Weights of a small transformer language model.
Size: 13 layers, width 448, 10 heads of 64, MLP 1792 tanh GELU, 51.5M parameters.
Architecture: learned positions, biases, untied embeddings.
Training: 345M tokens, 7560 steps.
Each number is 128 + 32 x the weight over its row's rms, rounded and kept within 0 to 255. Layers, rows and columns count from 0. Numbers have three digits each. The size before them is the row's rms in percent of the matrix's.

# layer 5 MLP up, 1792x448, rms 0.0349, rows 59-165, columns 384-447
097:164127134112146116103111081078156101072122128126170137148183203173145085159066124083097185109154129160102083157097212079156163111059148212151169100121120135189117113114147106107147090130085155
097:125162117151147087145134146139106100158103132117101194157139138171097112151075057142097151104137162124127150062151199107093159104130136133082154120118107099153171099170149136086174162087108095
090:118176118076178103113090034142151060128147083133174128110129141089170096165129167147091156085145135148091148172181131155176148127125117123107110198174117167102166164147096093111078094093169165
101:073171083112146155127111149211137100123206093088182174148086136128156138128127171114085089153163099110136077083067072113109108082108147103157108141146120078131137149138140089152124129122148160
106:079134076137138046160171083161105128143161136171147188080073161113098111155185062160164131114161123118124113154095065124096096143129168153107083136141091166091105131175151130108151081150177105
101:166152111141062177160137101149061173165104149139101126130122090095145130092115089147092138120147138103078145102138109164192090132132161114130178145092162230100157085105182156153141113129143098
101:176118104123145150153161098096153148123147097173157146139093213137216106128149108104137114119123176094100167112129158097132131112144154174168123121119094204181156128111102153144147150110119161
103:112164145159161175144159122157175125105097118089095114126099054129162124081116153129146149127135095097157118146126148146103118109143153155089140151126114123133092115091113117170091137095124164
085:174135133143128027126193123120104127075121131211084131141138106130127158120126211079122142174128137147104118116137130149150088099151077132072143084160156149142172093094029165105137105119163142
101:097139091211173059109087139118057180174145138141121157175151143143119094169141145109188089140121120155103108096125132167155094133147121068140133137100108111195098115184132131080178184112152168
096:093146128123120142172135133163111135166097126084120054120099133179107104151105139080131120136134142150126120157202094178161178139135121120150166132154105131104108134114121145153143175093153114
097:162099128122110116148118131131157087110119143133186127087139169110107073191147067141109124107091109125120141147181123084126182130058124170147109099173060113148196090106091079131157121128135165
094:089105112098118213175135145123191075142160173191142118124115149070175141128159164110144177111110110177094114151156143086175134179152124138150172100101100143137160148154130161148136149189155099
105:147131153162148111118099123158139111063144184147075160137158172117095094084092142114111137145092079154082073108135184142168174131136146154163182048103172140116089144104176151133120105130132083
098:093081134213104152121158150130082147131115159134079157061091172115166129114153193162047099120169130143119076173132149122055116156143132176133177040084085135065115158156104104138138110085117130
103:123142138172179192102074123080118173154159121081142127095145158134121063147154147135085141086066092130134129101134125118118147165133137148123120154123148158121103112161122074126109147125073099
090:084166081141105120128144133096168168155092176167110101148063148124124156124107171171119118080138097145144111147055118132176130092156141135142095121132146113135094096086142122157029127078134128
104:111146127159147142159116163158100109109078065132111078199117128146123130120145151135072073116101158097096141144132118146138105100192170132119119100151106181139157135112097083088135088165168095
095:142111144129163162121146077115157148128120111099142133131104110161118111177115100190123116121115168118161097131124108105168155122162171153160141117103119152167163148126080139154091173068071158
095:075108147095135155151086117100124133143085136151133141110162192163091158161129104152113137049141113116161123100108106145143122124107084121061110108143096153088129088168153131148150091164135128
108:126133118128080123110168149159076101123167106124136116084073173146200115094165096095124131130123119151113094112114103155156157124123093080105079155149177057115113129102095130157144063107151069
099:150086135190111120160122086103090104112138139142145093149127139182140137189144137174109150132117096114121096127140111136177143141167175126088158084209167172083114099122113140112127189077088101
096:098109147109115132158142108145094202147219164162181111084089073137170153126086118102136125112135151133137118145083091069146143135128132138058091038133152160127115134144115133145104110096208185
095:127121170128136216106062132143111103170183145095158135131127168155154210169068095130111163129146146171121107123142188139086164156124139163083145142117114141070155135116136146139150150109132140
090:103119093134112154128137096131099181138153130149145150128124144194154105140148173153119168118119086133103158095087121133129123141195131126152185064116096146155118133143128155118114151120142158
091:173145157153133137082196171121128178126127129103119193127107184164109109093131135180178123103118151070117107134111099167124155122105116102136155150153094071125141141123127117111161192092153168
091:085139081140100170114103094102092128114128092133078087124127143142130102181168162133135120115152163180113115143140154151133115156125091195089119210109146178094115168172096132159147154113094106
093:210127113087080091119101122147101138066119150113093170126125042175088182115115126073110135159088134157159154155116171101133167144113194110167142109086181128140171145124122095164111131136121114
101:135096131068099101124166095057128123137138117135058164161166132131114139058146081111089072104124126088156185101193130183094170145116134146168136093129132139110065150193127126081108111155090146
108:119150196132066144120148169110174149157145109109163153110132120073189150139095085096114124129178138119177156157151107139132125088111153125071132119103137118132111145106174141083097185080133122
095:128126126102107165100148157099203095134170062159170160102156064106127062126082143158152093078112114084145096180091097136136093160128088127187177135133119172125160090199178099127111145170136149
095:090086104103125167102132115151118116127100174160143144141121118154080094161127063132120147137105075132112178121133121133179161077150120166076079159122106092100145120172141173110157130117124146
094:187128106068199109107171111084113071118062098165202118170148194118124147101137159212128070104099135089133169117133146150123167098116132118114110132153199110163071105183187113115151109148197092
093:130163098158106101115121112121119151125135134131123138166114128086146134146145082152146103064119189174097067134127136118081118128116159131156098077111161163155200065095130123110097151206148096
102:082104137109128140212125156167167140131156111112143087131095171127123167149137121144121161170140076148124112087147121101079192158087195147160105109126124125116154160088117108092134191135140115
105:116150162160077176131125138180129082105151068123095137156181127109165112130112150134110156139166115133097129166146084125111116094103165120089115140142156146188140096156143147180161141119084136
092:101136120156164120133113123132143045135086100094154145127177101122140139125090171159213088064078141166098104082113141170097143086137089142125142061146132126143107165166148072127117121163123115
103:083165192068122091092112139119144196132190116131106145094089121109098111119105097172142042049079164124098128100109075091092152119080160129128108102166114121140137097124187120147099117168134146
092:137105124071169173094054125099103184110129133146076132145180150156071130106145140156161159180130131126124166159088134148079167127076176173137201176088066140107140160141160149149057110100163161
094:113145090120122203106095146127168133178135162212114098129135156152187145155140082124096167117186106077153109173103086123135094120121153084111174101092142121114121161150130141137157140106161143
113:126142111162129098121129178146161164093142091186110145135199166109089082188099150093104095126131084122117082077051117147094115098068089140099123145126158199131181066172137139142097105096098104
099:116108112196150104118174106166069112142119129132133171131156106200127141083096127110085176169160164153160150158152071124082087154123101156091181093156143134111148158157185076114176110086165084
097:173139195162140099119084112117113103179127074097123165170125115114161122122062164131140114085176112133135117133138144116138166143138165121061132086063155121128143160149120126153080109105145140
097:150148149153176141075116112083103066117123075115176064118058131198101116129204189120039112118090148121078077149117137163118105104147106090150081115121141176110151137156152137126159160104113094
131:078157125140161172141173108087083115124121123158135065109141189171076199172110076139107119120136100096113120110133157145085128182128195117064186116094126147140142129120166121154106148104154130
095:164117144072139142153131115112103135173128099134091106096142085137182106199135135114106150162131158132178143132149106099134136085134160137109098070137101152078102132123096126114108105185028098
115:123110111145150105139107134154129134135126117164108111157130104144086095160138127098136144080116142118189099129117107131118130120169140169138143134103148209161156112052092128210182099116116152
091:136131140118095179122150144084077057148127067104167162145113171173126078127070104056127049122121057134139108137091127104093150141094128140132114147100139105036154150161093152101101125079121134
099:097133168172143149147137113120134171141132146132164202210094116092117093123177160165069139125132142050146080081101073115097128135184162128150076116148142125152136158132110093117128131130138144
099:123114103137220102130142143136059141094114120121111144171163069068094150141088129131092148151117098107079103099085111083075092091092121103138178128130127109062178139104147216138154151137144127
099:187107199105183115159137149141097100146153133132180100143070047097094113095134167139159120102118162142123093140153114072140149151127092148134154118142180132135113153140139110212168117095109122
104:199169142121121152161116195123127088139082215172167183193166134133166104137116108132112114097140139180117080152134092098177187112183078169094107144095140102172158125088119159102115078116159043
105:139120109104187135144124152157103110165180071117109079142132114165125097125147153073163111146131118126034136171106161156195141119132088111128162182130167150126150150192130105134148121099117145
105:078136109117107125137160135128073157136097168100104124123146095169177081090095074105168112121090144133159149164133124166135091120104151087124074116132193096170140146119195140103139100142136141
103:149122169093111133142103091157149106100172097114168148121195179101166121165160121122132183145127124120034153184144101138136127140136138098140120101149140098098127144151116113132087110123143159
107:123157168088115167105103127175142115124092161101086108160146176147113135121091148094120092107108125052149112137100126163113093134164163149079095107146178106153114115119100101159134171120118115
094:124143110127106137123100103206189116111133218109130113164158127165113100122137144161101175100185087121092124156082121164150151122075104154146173148186108085106145126118143109052155101132145086
092:093135140128153096140159188144165148161102211053103144109086125155128192092129157128107153099174110126146099073121157118189140071165124089071171170143159096107066090137151122119112143115154049
100:116161165180075173132127168145168164147167097151052126149080144190129226191152147168114081114123083206145106153127117109096134077180126145113048129174042144104123159154187092134123139131182138
099:102168133146138129144161059185137161144141085143146142192131150088164127112097132130102198128119047146100135071125099150127126112088115128147100112111134175122117132089111112103122139178126116
103:141134138104129147080152095107118154086104140176114072101175084207139123190124110159092176188038114171050092132105118084090100146153121189182085125150108121190121122149128144104134069150088114
106:122136093240115083111103156124071124090105131146108162171102162140181140078150147161159191143129128081137110168100091114071111112137099151105097125121146104157131071103129153154130140119110044
097:148148138173147140097118155103138092076113104069101144134110182121082103121119108105121096143089090083149129142160108148091176125124105135121087107155193115172149213143137118113130058118085127
102:169139101148182062134132091187100158116193113166139058138089135122054132155174177139130141091119102160119118103153152105148160161097150098115154126080175076143145158208107146143117186137123093
111:091165118103096200111165158146123097094192160155099071206101156129123116108143084091063182058109152117070117117123145165114087147145137127106106084068142117127130161123158163105074148082124141
099:141146133135155149146148132120180178154142133194108169156140166085126151145095149123100190062065045158079134156148114148157114179139079149089110128115098142147115177133132149144145109011135106
104:097113194192120177150114114146145182139145130169134105152160116094108133063101134139119147119167089150136157184139178113113117073136121139107134128174066156097149120181109143041161133110107140
089:121057132106110168146121103177095077107165184159119122147094071085129101160089129126069121092115124160190115088127122143115092145125096112144129126113122148065131174202119170103154077168137087
100:099201070120113129100137130147072158120142132162141157099104150095100093160145156213141116161084139127125186141155164114112095106092105083116066067161155122059050068127176101146162096147072167
099:165192086080146075121145138099065140145110087093158109212115103138143123133141073115150157097131136073078099125124140121127171101120088086156147128114159160154130085082144074118148216127149119
091:156143097148076109100053109109113121166129154078071098112102112112118127141092130126194142114080073168117100141124130122099109115096145138075103165106122082124122133152088107100117132082144142
089:130161141150107122142138104151116117133098096088134121140205144173149121112140119116093117103134111183088128087066060098141125095097165129097146131109108153165149144142106111104155116098074169
092:147092105165116112199119116113125147124112144179106085132071052118111124162137177122128155116154209139126145119096104134162174215123147134136118205148181076120160127135131111130124119112113125
105:191141140181105142129180140065118084128149135078115102082121055087069133162137071111047130122131146098082138141112087121090122123115086106112142136144101137125100098181082132149130154094118170
112:148105148143152133166095122077080151091115088102112104136144122131189126143129184190137127087174152126115136124179155087103123168151118142168096101120122138127187083140129108088076126124136095
095:161146150152147123078087136091142140113130121103145132193082164129146191142101144106076101165148159144119100085054116100155145152056141106107138110124137137126147153155108155154128141147167097
101:100112143188132125145105084064150168090110141109114076134207158151130132168085154117097132101138157117121102113123144113155196105095132133115180089110149158105123108103114069126133083126151126
107:112133119126069155122143133177063165118065140062161089123134226144150100200089071111133116178172092126198146168105150105167100097130158157151157106193145116176091130125141043086153174125121106
114:089100136101140135108146096158169127096140087124166123084111141158088174165140165094137142113172112125127144123081111120159115113124100151086105144109103132166171140112153170124114152083093127
100:222069160155102154158185130145110103113174135086155136156112112136150155140134113113095139123154101069149182129069111102100102091148067103128114148090142123158184138197127087195113126079120106
121:162127163223162083093158101125123153144158116080105141134135149153114151154104094160120210105107127151179161109115084140159122093104114167082139132169129091128140135155101166117130147104146115
102:131127170132108167139116135115117132082124131111110102157167108126174079184078143072182157093129149138113126116070091154155153125130159150117155135133127165160142122119151132145159060111129167
092:101123097096148143194130080144129094066095178106123093118140073174151065162181170129101124066131134132181110133117129114112103072163072109103155160097157128116121136103130149164146142159094062
094:174122156131127116167125132153102164122061110167071071182125092121135108109156165157191164179177122073128150118117188177078065128093138161108082088156082131113070147116145167139121097103115079
100:138151127109092119171119081090088180082119190128106151144137123148124122099044128158116097137083081111134145118123109100177120120085116084149102100152148159134129070107066174091157103117075180
104:082174149143215187114120131117157168182182135092111101147150144163126141132169140129187164178112143078077084086134151145138119153119130114127173116143113116176108152144139123074123174104116144
090:167074139125172067158174099103103106078132123199095152109113154111166144093084145150140159090122109106139110027120085138154119082137142141110066150158174109153127123157160084123061159111124117
094:098135082150164117133133119138102114104171101173139110093172166127179140158150148075142149157138159082156147128116137105144081140127128187123095178146186063142174197099132168114070130179090123
102:131145126100131185118110133099103186148162141152173193145123112103106141208087164132144194146109113154128112166080097115087161130135117118171102142102119088093098140224106115134133097147127104
093:143112106151201096166125075178110174196142148114107175149115098190168144133112105149120138100115145109149160101165088149080134156104180098126145135111064172125128104128132168124135184111157075
100:120080154085126125082152049110129085095149128161166107141144181165027123128117146097098095088123135083084211152131140126080179162157138091146169096082113105114133175120151108176175108156139046
085:098132093108098139129166080154121150098157089182123094105153071159092125089109074127101102174107211103159137120119106128164137145158128051090125096165109141099164117144145139121124170166122094
094:119160120153055107132139117128115096127116156113142072163083119122122107099116138103109147103081103126116158078138109174209144158159164115089150181096168094080119123123183141186097112094148058
102:102176091108089115139135102144117120113095141158121133163101112132132129113110110180142076111144107149104127074130123073145143185166106074090088172111147166132136107151155108202137177128112147
095:135081100134095115152058145122098161080153172137104106182145131208188154122134148134096156095112169122135107122115074102124103150143083176105117106105124128112116125174173125129145165131177103
135:145157114134097108113129078153097177118156109106159092122223057050136086107086150093092154177124152117112093106096081152122095142169173175156108139140134093115043121172040084150106125152120097
092:172089113125118169147108143119204116151098118142128108163186165163109165156130164142150145154153097159202113125137115147112145114151087160159142139138177174102100164174163168105068113151186164
109:121066105149191125073153109143128105098104133091137200101107096164099140094138095105142167090124105158138119095121077164114077136131090169163105128195131131091185132125082198014085150117131125
092:094101117135106126185149113115069113152136160156109088173101121154156103194154078093116092140160112139109143180183070149140102093159073170099120128132166159134147092151155138116092074139102112
101:112146139129128117192170116145102154138147144084156175096168083231132140115059159128115078166157111074159149196116090117106128115114109162128130058120118120098159089068186159137191109173074109
083:092170141170127133130163156158142126149125124124137081102142115154104179160139149119129058178113106141150106157182148165132150118154098153143115167169132125155076087093052158129121122084124063
091:120163149143126096145141112122124092126087090151089134133199141176130139105091088130148151112125127144130130131052153125125076135120153127162100110077135129115109179190052137134140089089169088
100:132129145080156119120133127099158102117144107096080126106109133098141126120141122110081112053132130107143140111153055122149143172111142167099092059113101087137133125080111093122095181134135115
102:158131129115123121108206103085096076122203120115063179110140146114102104151141117200151089071173172129145148114136076101196133164113120118115115177103110095072083121130152129120123137138098094
109:136181123187140109152152171080087176183145123113142093103141115117140170149079099134102025092135168136106171135103128127106129150158132116114106158152127147099133134163111102146161151165132107
094:107156104144095167140116132164130131163162092156118129166155147145115139124133141114139103150143123128164159157147153098133135118160094124131097167103135163085133136099142149164125142097102095
089:108055150170106184137163099164151116145163177123101141123110097155159091125158153150109072101103125112124159157132080093137156099080114103063115122120138178108168150177072119112149115208179151
# layer 5 MLP down (transposed), 1792x448, rms 0.0349, rows 59-165, columns 384-447
100:159128134156131142163104141147128102119134125135113198144129169161124091099093148131202127096082156118147151131165149120126127166112113117078123147133113111186102227095137191160137132120113160
095:161127142193113123103104131139165126161171096157090138092139111118128156133113108123143143126146088112106117110056081193068115128167076127095171111098144176145084140148123112143142140097105187
093:096137114056066113100156140124127137147093099138126110129143138043083111106132144144139149107155175160079138146100135127133161126075126114134179131147122050100104107170144126163125127112109034
101:141086099135152170129127155148156177137140180109172146092134128122095064145133151132124123133136186149120113127137112155118092148149088186126120201175114141170106156133139159158130158094158129
107:149157086144082139177081138086152154090137073103120201126084134122116161153096163164138134125126127168166121177070174107146078131126152113129111115169105120124069150103140124074088160137145119
101:129118175114113141223100110132092080120151143138124052139112163108105154156100123102072131190214096107134144120127106135133064133160108094142148184095108095196089160092103102154147169098105146
100:126183084078085126129108142093111133158151123183134083092077148121191098107162177170126232136067141153128123120151177164128138126126160073122169068111122105124088172100101129138136087134128112
104:133096103142121109180170057104093107156106137154141095129058167105175100176129154119108105149144173090164097111167136168147095076125113127087087042168119102146114202069122142113133160099155123
098:083121090181106131083177175145134121196059116153089154155051098099132126136093098114139075145090119109153081157161097111143159129068207157129128103062071175123167087119170104138087102101134063
101:074169102191125134091117223132094157091155111130154160132111129148113140146142150126143148104071135204119128112036119139144101115163161093124122112136162128137190119090160076150152084181145183
096:139157177124128088145149095118137180185125208105150131182086126071137128142121094142156110144175071126073099121133132148119134148127138136106128133140074101161166142178139156108113110179135124
094:157123192114151123080124185099123098135095129093125157124171163134106157202118104165137058122135128189162111102163095155155159159119075187082114129161171113034197124166088128182120121208131129
091:082107162109144105151175134143114114134167108168108118135159133124129082089136095076079118120126110131151179132161152162108156111137152115096118160096125128141110125152140122125152174148130097
101:157151163164187150154183140141091165126121101121129168145109154143104069125080119092136154178129156133137127110147164100132164109154118111175124140138135135090136162172164110083145148087074136
097:150136159161174113081177180114112216110172135143091140121152136182118130129125137126106087126094123120141152158119176155170065140132120183112110145153094157174148194111137134136142093115075185
105:163114125135149181087121188123145068144202147105130081106119115134079120124104147156149057102155141121129160110078149144130146101189116123109106161156138111106117109138172141095141181121127071
090:154156156133204110144133168134162141143124097077144159098123171141047157144181162161155108131129167110142139197098139160119088111135114196160091128150133132108128115168148136143177085117118146
102:166129157131173100108091151136108123151150085099100162143093124126226104058059136143159118118173082090186120135189083192085124110168110097124168164151123104159074116145092152170142105121138122
092:114194128114107109109133099136176162088154133095105112125116137164164122166143127131116106080107175135126157163094112137103135110114114118125188098108111150113105169172101181149146185157092129
093:055150093133132119104109198100128116121137150112130147163095171089091185142118084154167103196057111155144101074124136113138167097145160156095155082179081109129148140139153123179084119082167114
112:162136093123163105119186077113094120123114183093076185132165116064186125121077100138143107170099101108163075139129109104184117108124117100125116138149115143152182113083066120104106124166124117
101:139079117137106134086153091128068084139094144102107121124110138185143116117144153113109171084177098102146126120094134133137165148090135166171137141122156175056121143166092160094086100148115144
094:148101138157110164141137112131129130094182099181147133152168123135083109127171126122140097092175128158113170121162169172139114140093151153140135126138109087179115114062212088118090119155087166
099:136081134161133133175129111078170127109152108124110127107084166131062157159138125117209089140153132061149143197097124125149099120099178158200144131110164180084153155120154097133164104109153148
091:167159168177109147178155132115128098126158094142091132146169141146186190155094108103097112110156141183125178129139132119119136119159177121141096080090149099118177167130118127086125149133141148
092:136101150145103123061089109149123100114060061152164149108104095141147101178141101144076137107127193149096100118130103132135088106090099181134158114057129182170178109062134180153147118111136154
097:134163099111161073162137077112170146106193165171149100096076166147117098102143129149122145129086117125091122141139151122145111144133196138153127140125095140082148163152098106105213104187135142
094:099086164206132184154121121126080115113126115153070147108133159136185130164117115109172190113126082051149083096104160150200070086160089145084144147191105186151110141124097142145153100065134176
104:113069181127116108168084139174112170081124105073115150121091104131151095076056108125106178123120067123189120176077094165108124118047107152118153075099164160168071108173210154196082136147094184
110:164068148163100108213103112227090153095104165124104082093152124167147141117132178151112137097156154156137132079130170142109075131113131146120120135128135115097129154119164181174155155094101129
095:103133103121090092126125139178100108105143128131079134177118137136119133119097079150142105112078141103113126056111078133123123150076113151154141115115112172127105158108095148125099091172124110
096:108101115165130103104127150149152058105201180099142135166110120145145143197096130140133176107118128151086122130132168107144180056175174090157126148162140102155140086174077136137113118139100086
099:099174053161097111037180167112137125149108162172084131125061143206126086104112152133138113154073144140171137150112192113088091055226042141124117128231176123153119104128149112128197109068102105
090:072073165160105147061148062158125155135087094117188130128146153151167100127063134208156127136130145129133185148170135147114105113141119102127199153106128136107115120094147126081136102095139198
099:103101133122113165111123209139127135106136135108106093121100123113173134117118121146151101119137114100160120166114151147076165158140116141145165147095146069146107147166110184135139098161108172
103:138103203137132101090142137107109114185087122117156115182158148128166083142052170152111165095123167110115139167132127121137174095193099168167056151138153143099131068148114078118131108122092150
090:050093102140137117161074068075141204109125144149102142142151081121179139120136139115129125127150119113148150085177096155159119099124115063095142104110111148103094100159179141128087139145164099
103:102081154166105169128116174135114151112124164213109156087061124122088112126115152136160076146098124099083177205136169076129092175122163175222111147117121106079132142125127182107186082132096096
091:120067149121145092104102152106102176097117127128114085092106095150088133116097122147138131063119188094134149167138077136065183135191125124135106069166089202101173131090104166138108092084144100
094:161092135113147145099183124117086155122184149094149119118120175127112186063146148087124045144136110166157138144121146110137213140157119155153121141095112099088102091148117141102171137120149055
106:122136148096160082142126126100103124141161108162120097113147147120162165111102164110070156156112137135126155131129093166116068144095112108093167147092168079207167143097154111102082129121173104
099:147154185107122144154191125132086082178135068087143144180072171144081108116102108164155122107107130126142113176172112133082059139101142168095149155151161077108124114102137137128137149137091121
097:137100139112159100145118143108127106109159176104160122134142109128113100125127124109084154141101153122140115102113178208135099155127097151147072148170154120147107128076120154074187132150097136
091:111095140097153133144147112086129180080083135158165141158138165192099208153089124120128152106165111188123156106153166114179135090138130157037137077107110126102123122094144104162117131100141109
143:112138177086139134127112130122186133150121155152130112131165136174072168187140128168142108106176188112102121104122069112133139129153181182112188150176092126095162092120153123155109122088128161
096:128136147105106132070151165119133125071120157107120122104239154109120114122075085140125120087204136112165170142123101128095148165092124098105125133136153158115151135087079171101162095053158139
114:096149106154190125160104138102102171088132120099102160126091111131155153126131101156117129073166139053132132151116177073119144169107114131184166131127116183158174131058148137189145089148152226
101:060090150146142091154154107127149155175132215126093183109116115144138114194165125085151194131166162159132104182192204113114076114141115136182142120176103100167144095088137173103161129150167115
097:088149090105060076175078082149104122116105131141131157153126153052140134121120092138111084194102145146113065116142125117135094120094182136096158112114122112123114162165108123096097076137153168
100:120091106101148135153170155121154157137125076139110028064143166156121129170097140161112158073104128095171112110121144159146158121137140182100106103144147148135103132150087144156202160129114118
098:080100140154167138151056172144132080067146151114105055180149119099084160120127168153130112130114108090140142121090080180137140177172142113159135153136130173118112179158126092110163081057131117
101:130120150131173122139131182104116138118112155129157138198148144092104148123141152141153086100098155096122138194108104102163124090137100127137132157160107116160133189153164178151180109126115118
103:113104131095135159120087138175105119172148109107163155189172124127129123098137140119129190181068064183102132177115146122108106111155121123139122143118177184121184153133161096130150116128105151
101:100150081141131115099138120110123131171114177130105153116163145152119100178050098128115119128099163125169163095123120135094141131128133063100108130141144125117119094125165149109141107102104094
107:199054121129145161110124204115096126127155104141129121100114132106101087108141151124087070127191137111130190100150173130097128119167138182178110151157190158052162151131172088133097123129110138
098:119118127120148152126134128143137122158187147144102181106163102142146114123112166157102072158144056109083139141161078070104164136101184173125171089098085066051170088124159152134136094102122112
092:117131095129175060091057100168163151117104138068166100102122143116109062154180142092084113158083107133171110157140129079162078129086143131075119130097121101120186088062119133132156061157170084
089:161214096113088113157135187143125099171128097183090088093117125167175112109140116145146139111153077119116123188115118083121079147112155126132084106124128083151124124121104138105027117118150213
102:127141149176117155106108155115161107131146107122180109140086138155095201174139126121062107148089143141142115128105079143149113194137139107137087152080129189111093115132104175159091149106107165
099:118169087129093127113143048106155209134098175148167163139112167081069084119127114183106197133129111099103079186135146128142124104105088077137132092139172139135137108167138164145139147152128138
100:145126105118162050140125143154173089091119191164068103135092079155135154157058135109117164128151096159148114100117122101157183113110110149178124127181140090094147091155169119101113104097165185
110:147175048094164096119108199100058152124140089143135173153101146132178119093155117104203124155122130108097147128101094097091107113087155121150089121169143093193123072111118137149207141106150107
095:147023120105158109188084170128124102173157138105129084109154125082081154098173167121145075160144178178114139129187129047135102125164144150149183149084103142155069103110144118164160078190121134
105:061090100169158183158089095154143065176214131158117130126144094101110156108180157100097213142082115102129160125131103121160083095131166176139140158151158114102149094148138105108115090149087104
104:155135197098110145145221115121079151101110163094107121129163146120117088109148131125094106092111144134150140184174134126104161120096126130110107111167158140134121131136084141110094140176136176
096:126150138108155123189195149144130186137141159077102096069138124112129180078129154099142135164110129165124137078065108076100162089124118170099119120123121145143104121090104078186107144109094143
099:153121097112127152162140124117167140244116133146158210124151160056149116088119114172136127164144176098104123117090158133098098116122113042146147193172179169138072154138125139154143171082171144
095:171135115118148060159092174143134136134124075099150095085117087141141147106171246167110179064073153133114172090172156166126143105091172131156125132068094116081090091118105056164145121126153116
099:096080159108151108135123086119134115146134125146183162139098130121172128109187049125125059123159120116113155101137148131108104116099083053157155132084167161125129059160131110129117053167126115
095:114161188072091116157138133127124163122105159108097171152132104148128188128117088112149123114181121114092151134150163118170135087173194100087134124112122149169145074118126128148076137139158103
095:096090140175129132211094149140194097146144141116150111128123144174120116103181109116166099119099148116120091195181116153112113083115127121116152141125123111145127130153071101174170117133121123
093:148132148123122194018136076142132129230171075122122129079131132107118147140087168163110162105130121110180091121117162127184132155082113139176110151091134099114159155103123134167104094133105151
090:162118121082165162156113100147156148103146093102106159088109131116099158142082111095154183107151088160079086080157096097052130119126144142119133111137155100132132062128074145107167119148131125
103:122139126125084189129125163129104123104103181148110091157111091123150106133153121169092080069105079157151091091083084146120082075094114122162120209135101136161164059170098140197115116139173169
111:153177129044180129133117158137137143140163097115163139139171149170134077126122092137077158090139148126072094166112148146102128102107068153140086159166105099139091090089121110126151168157141151
095:097108180152171095091137159133102126113098136151102130126093115159115154095067169115115165166120128093123148125109106140129151119172070177114126073106127169146167143159107134153164151162137086
096:116166160180173105127107077098116158143113069098096107131139091092127144172156113166106117092108163137171116223140065107178148132105138138143143164111112122086100057168105098100148095153144120
111:183151154105140119109118124147136126118114135159134156169095117104112159103115130143126156181098138174165088124101124111138159160062151108064109170081150097144120083140173170140106161133137192
114:175098181139206116190146129066148089124129101130164142090101127161159142166093145109156127172123137158123195106077100143151137091098140123132070190167129127081075100082119128146126159093132123
101:150137170130121094124147115142130152120131071135125243080151151135094098121092081108164162163127089148190145123202130186074144083138090119146186054095142116118077121141178107102072168139070134
123:117146116181099123053103134148146140136150113128131171114194128154105176110096168187126155164162138152111108105113112127133135116149105091093102151130215113147099160106149135128089168173153141
101:148109152106120122116162137116144119153112101143157127151155144179166095134137136106085158205111135142141151159083134120141123133120156169096084152145189117143122117166162152097149171080151128
093:215113181105180104144110163156135130155148126113118109129091129155026107098131077206114124121129115137132192192077136134119140135132174141187150102157074181101138178131162134180140119080072171
102:141081141097116156143165097124153103110100139170161158146112114089146204107109115101149145117111112151142152134119079118191029122095143101151118080162114160107136108140084134138166119191132072
095:149148116161064091154142108122112079154178110131131102074134171140105106117180121155130157143134106120104096132175143177143155122104161141079134129180164123141146173061114045138104172094131153
105:090169180150064107094131166080129171097168075192159201114122157145180141160126150117089164161150082117114162071164148136058149173075152112111138129128106120111127153095130129115084094125113099
096:087067096139089061091142113126115108154176146144134151110105129127122065111211166114135150086140085145110186157094141108142127091139125105097084110085121171157175153158147115115156141162149168
095:103164091205151159139088113142132161122143187177084121135103133087135135146196124136102119167089150109130110133078199082159109117124138093173158133150169125171132081162092149109132125130150101
100:145112154185099132157118117165160141139116145137055125131099072172134147113143187112135118119137154110146099163127152216165103105113125151145141051143094110102133128135137171093100132103165134
093:115081156169117155076138175166131160166149190120083194115148156158092175143107105153131122088092104117130143118128195058170144088145180085070143129097152133103139190080132128119130127097097116
100:142075100102162127085133085161178190135085132152101135119080106132060096113135165154144043154150173076121138131149146107083058178112154173154083140095138113113103120153140104189148133118072096
088:151083178084161117167155164183177159157138220114055217076091181161106091185167143113155146110109098115117111113106123134158158103144114115144132130099190132129080144119162125129208101068139147
091:113113155119126122128094159155166056181100165065122133047123168195125088102169223159095134189116124151105119132098139103073122185122136142115122116151102111127145101108095138105081110070088119
099:107125109117138124069142149115089184122088147093139125165094123103088149111157121169184105103126153150119088070129156118169145169132178080100104128100108137162191093213124125095097120091108126
097:132068160181112157086125125155111109131109160148146151117160092113126115131145145084152149171084135106143077128106126188173168119165123062135152148116181101083139195066092087185058158058096099
127:147201118160132097170122116126105202116123148098202070119172155113167083123038087128087098132079199116101096116102108130111098198153177136091114104139153103152104064139083103140139122148151111
094:169101137174098194114126091135183132111119131103093073176140150102114155095124122160115087176129069199191111103148067193173144192086097141151101107127160154112094132171099150105106088133170084
102:098168166109151128066153155136104132129151134166162211134104153122150195100080122076205087153147075156136110096161137181162132123122115138127158141161156156122105087103110129137151160177153098
093:162118173095067090154100130109089132154123120111159093186104195120119173154143045139121119159162146156107093157105079154122158100154099154106146101137171144124090104149158076167134126115089121
095:128158147087129126141148136092119085090124145205090154163142130095151118087094086211142146154143139141177131146070101096148103142130066133158146132078165152140138125172096113115105141115104107
098:126134111084120165131080169149163110150138163126129117125114093162148116162131133135150096135168100142193160096163167146100150073146104170113125082118123118131129152096132115168163068124163135
094:127132108165144177113057130116100158080158153096093139085148130157142136143107105172086117123126119132119197124172147092108119099174117138134154115142134118122071115108130167084101132168096099
100:102182115077081063147145146127111098137097107142070168107073125145159132190129146120106144120213139078160105150073091160113083126117150140096137136107087124103129169173101148146146142108085074
102:098156088116192163179129090122137098120130165077180080148114097145105126149153151174097169145141159096114120121101175132163130107139150165111109075087095121137151146114137165150132111157144062
113:088125118124167145157120188111130098126084135149154140114122100090084139185077083142122074090110100143168141132068053103142093169087116130153069149132126175138130091154085136160152153121160085
093:118150141152074143133202139108147206117140111128126131153158086107124192114154125160155174162075107108151148155075094147148131140178119091113066106102107115144131166101117108114179135079112114
097:113147114139159164143162112118135168109182137167083120150121144138126161115096149174158175157097183110135123133120121079126097127128114120120114123132142083103053141123136160154110158124170160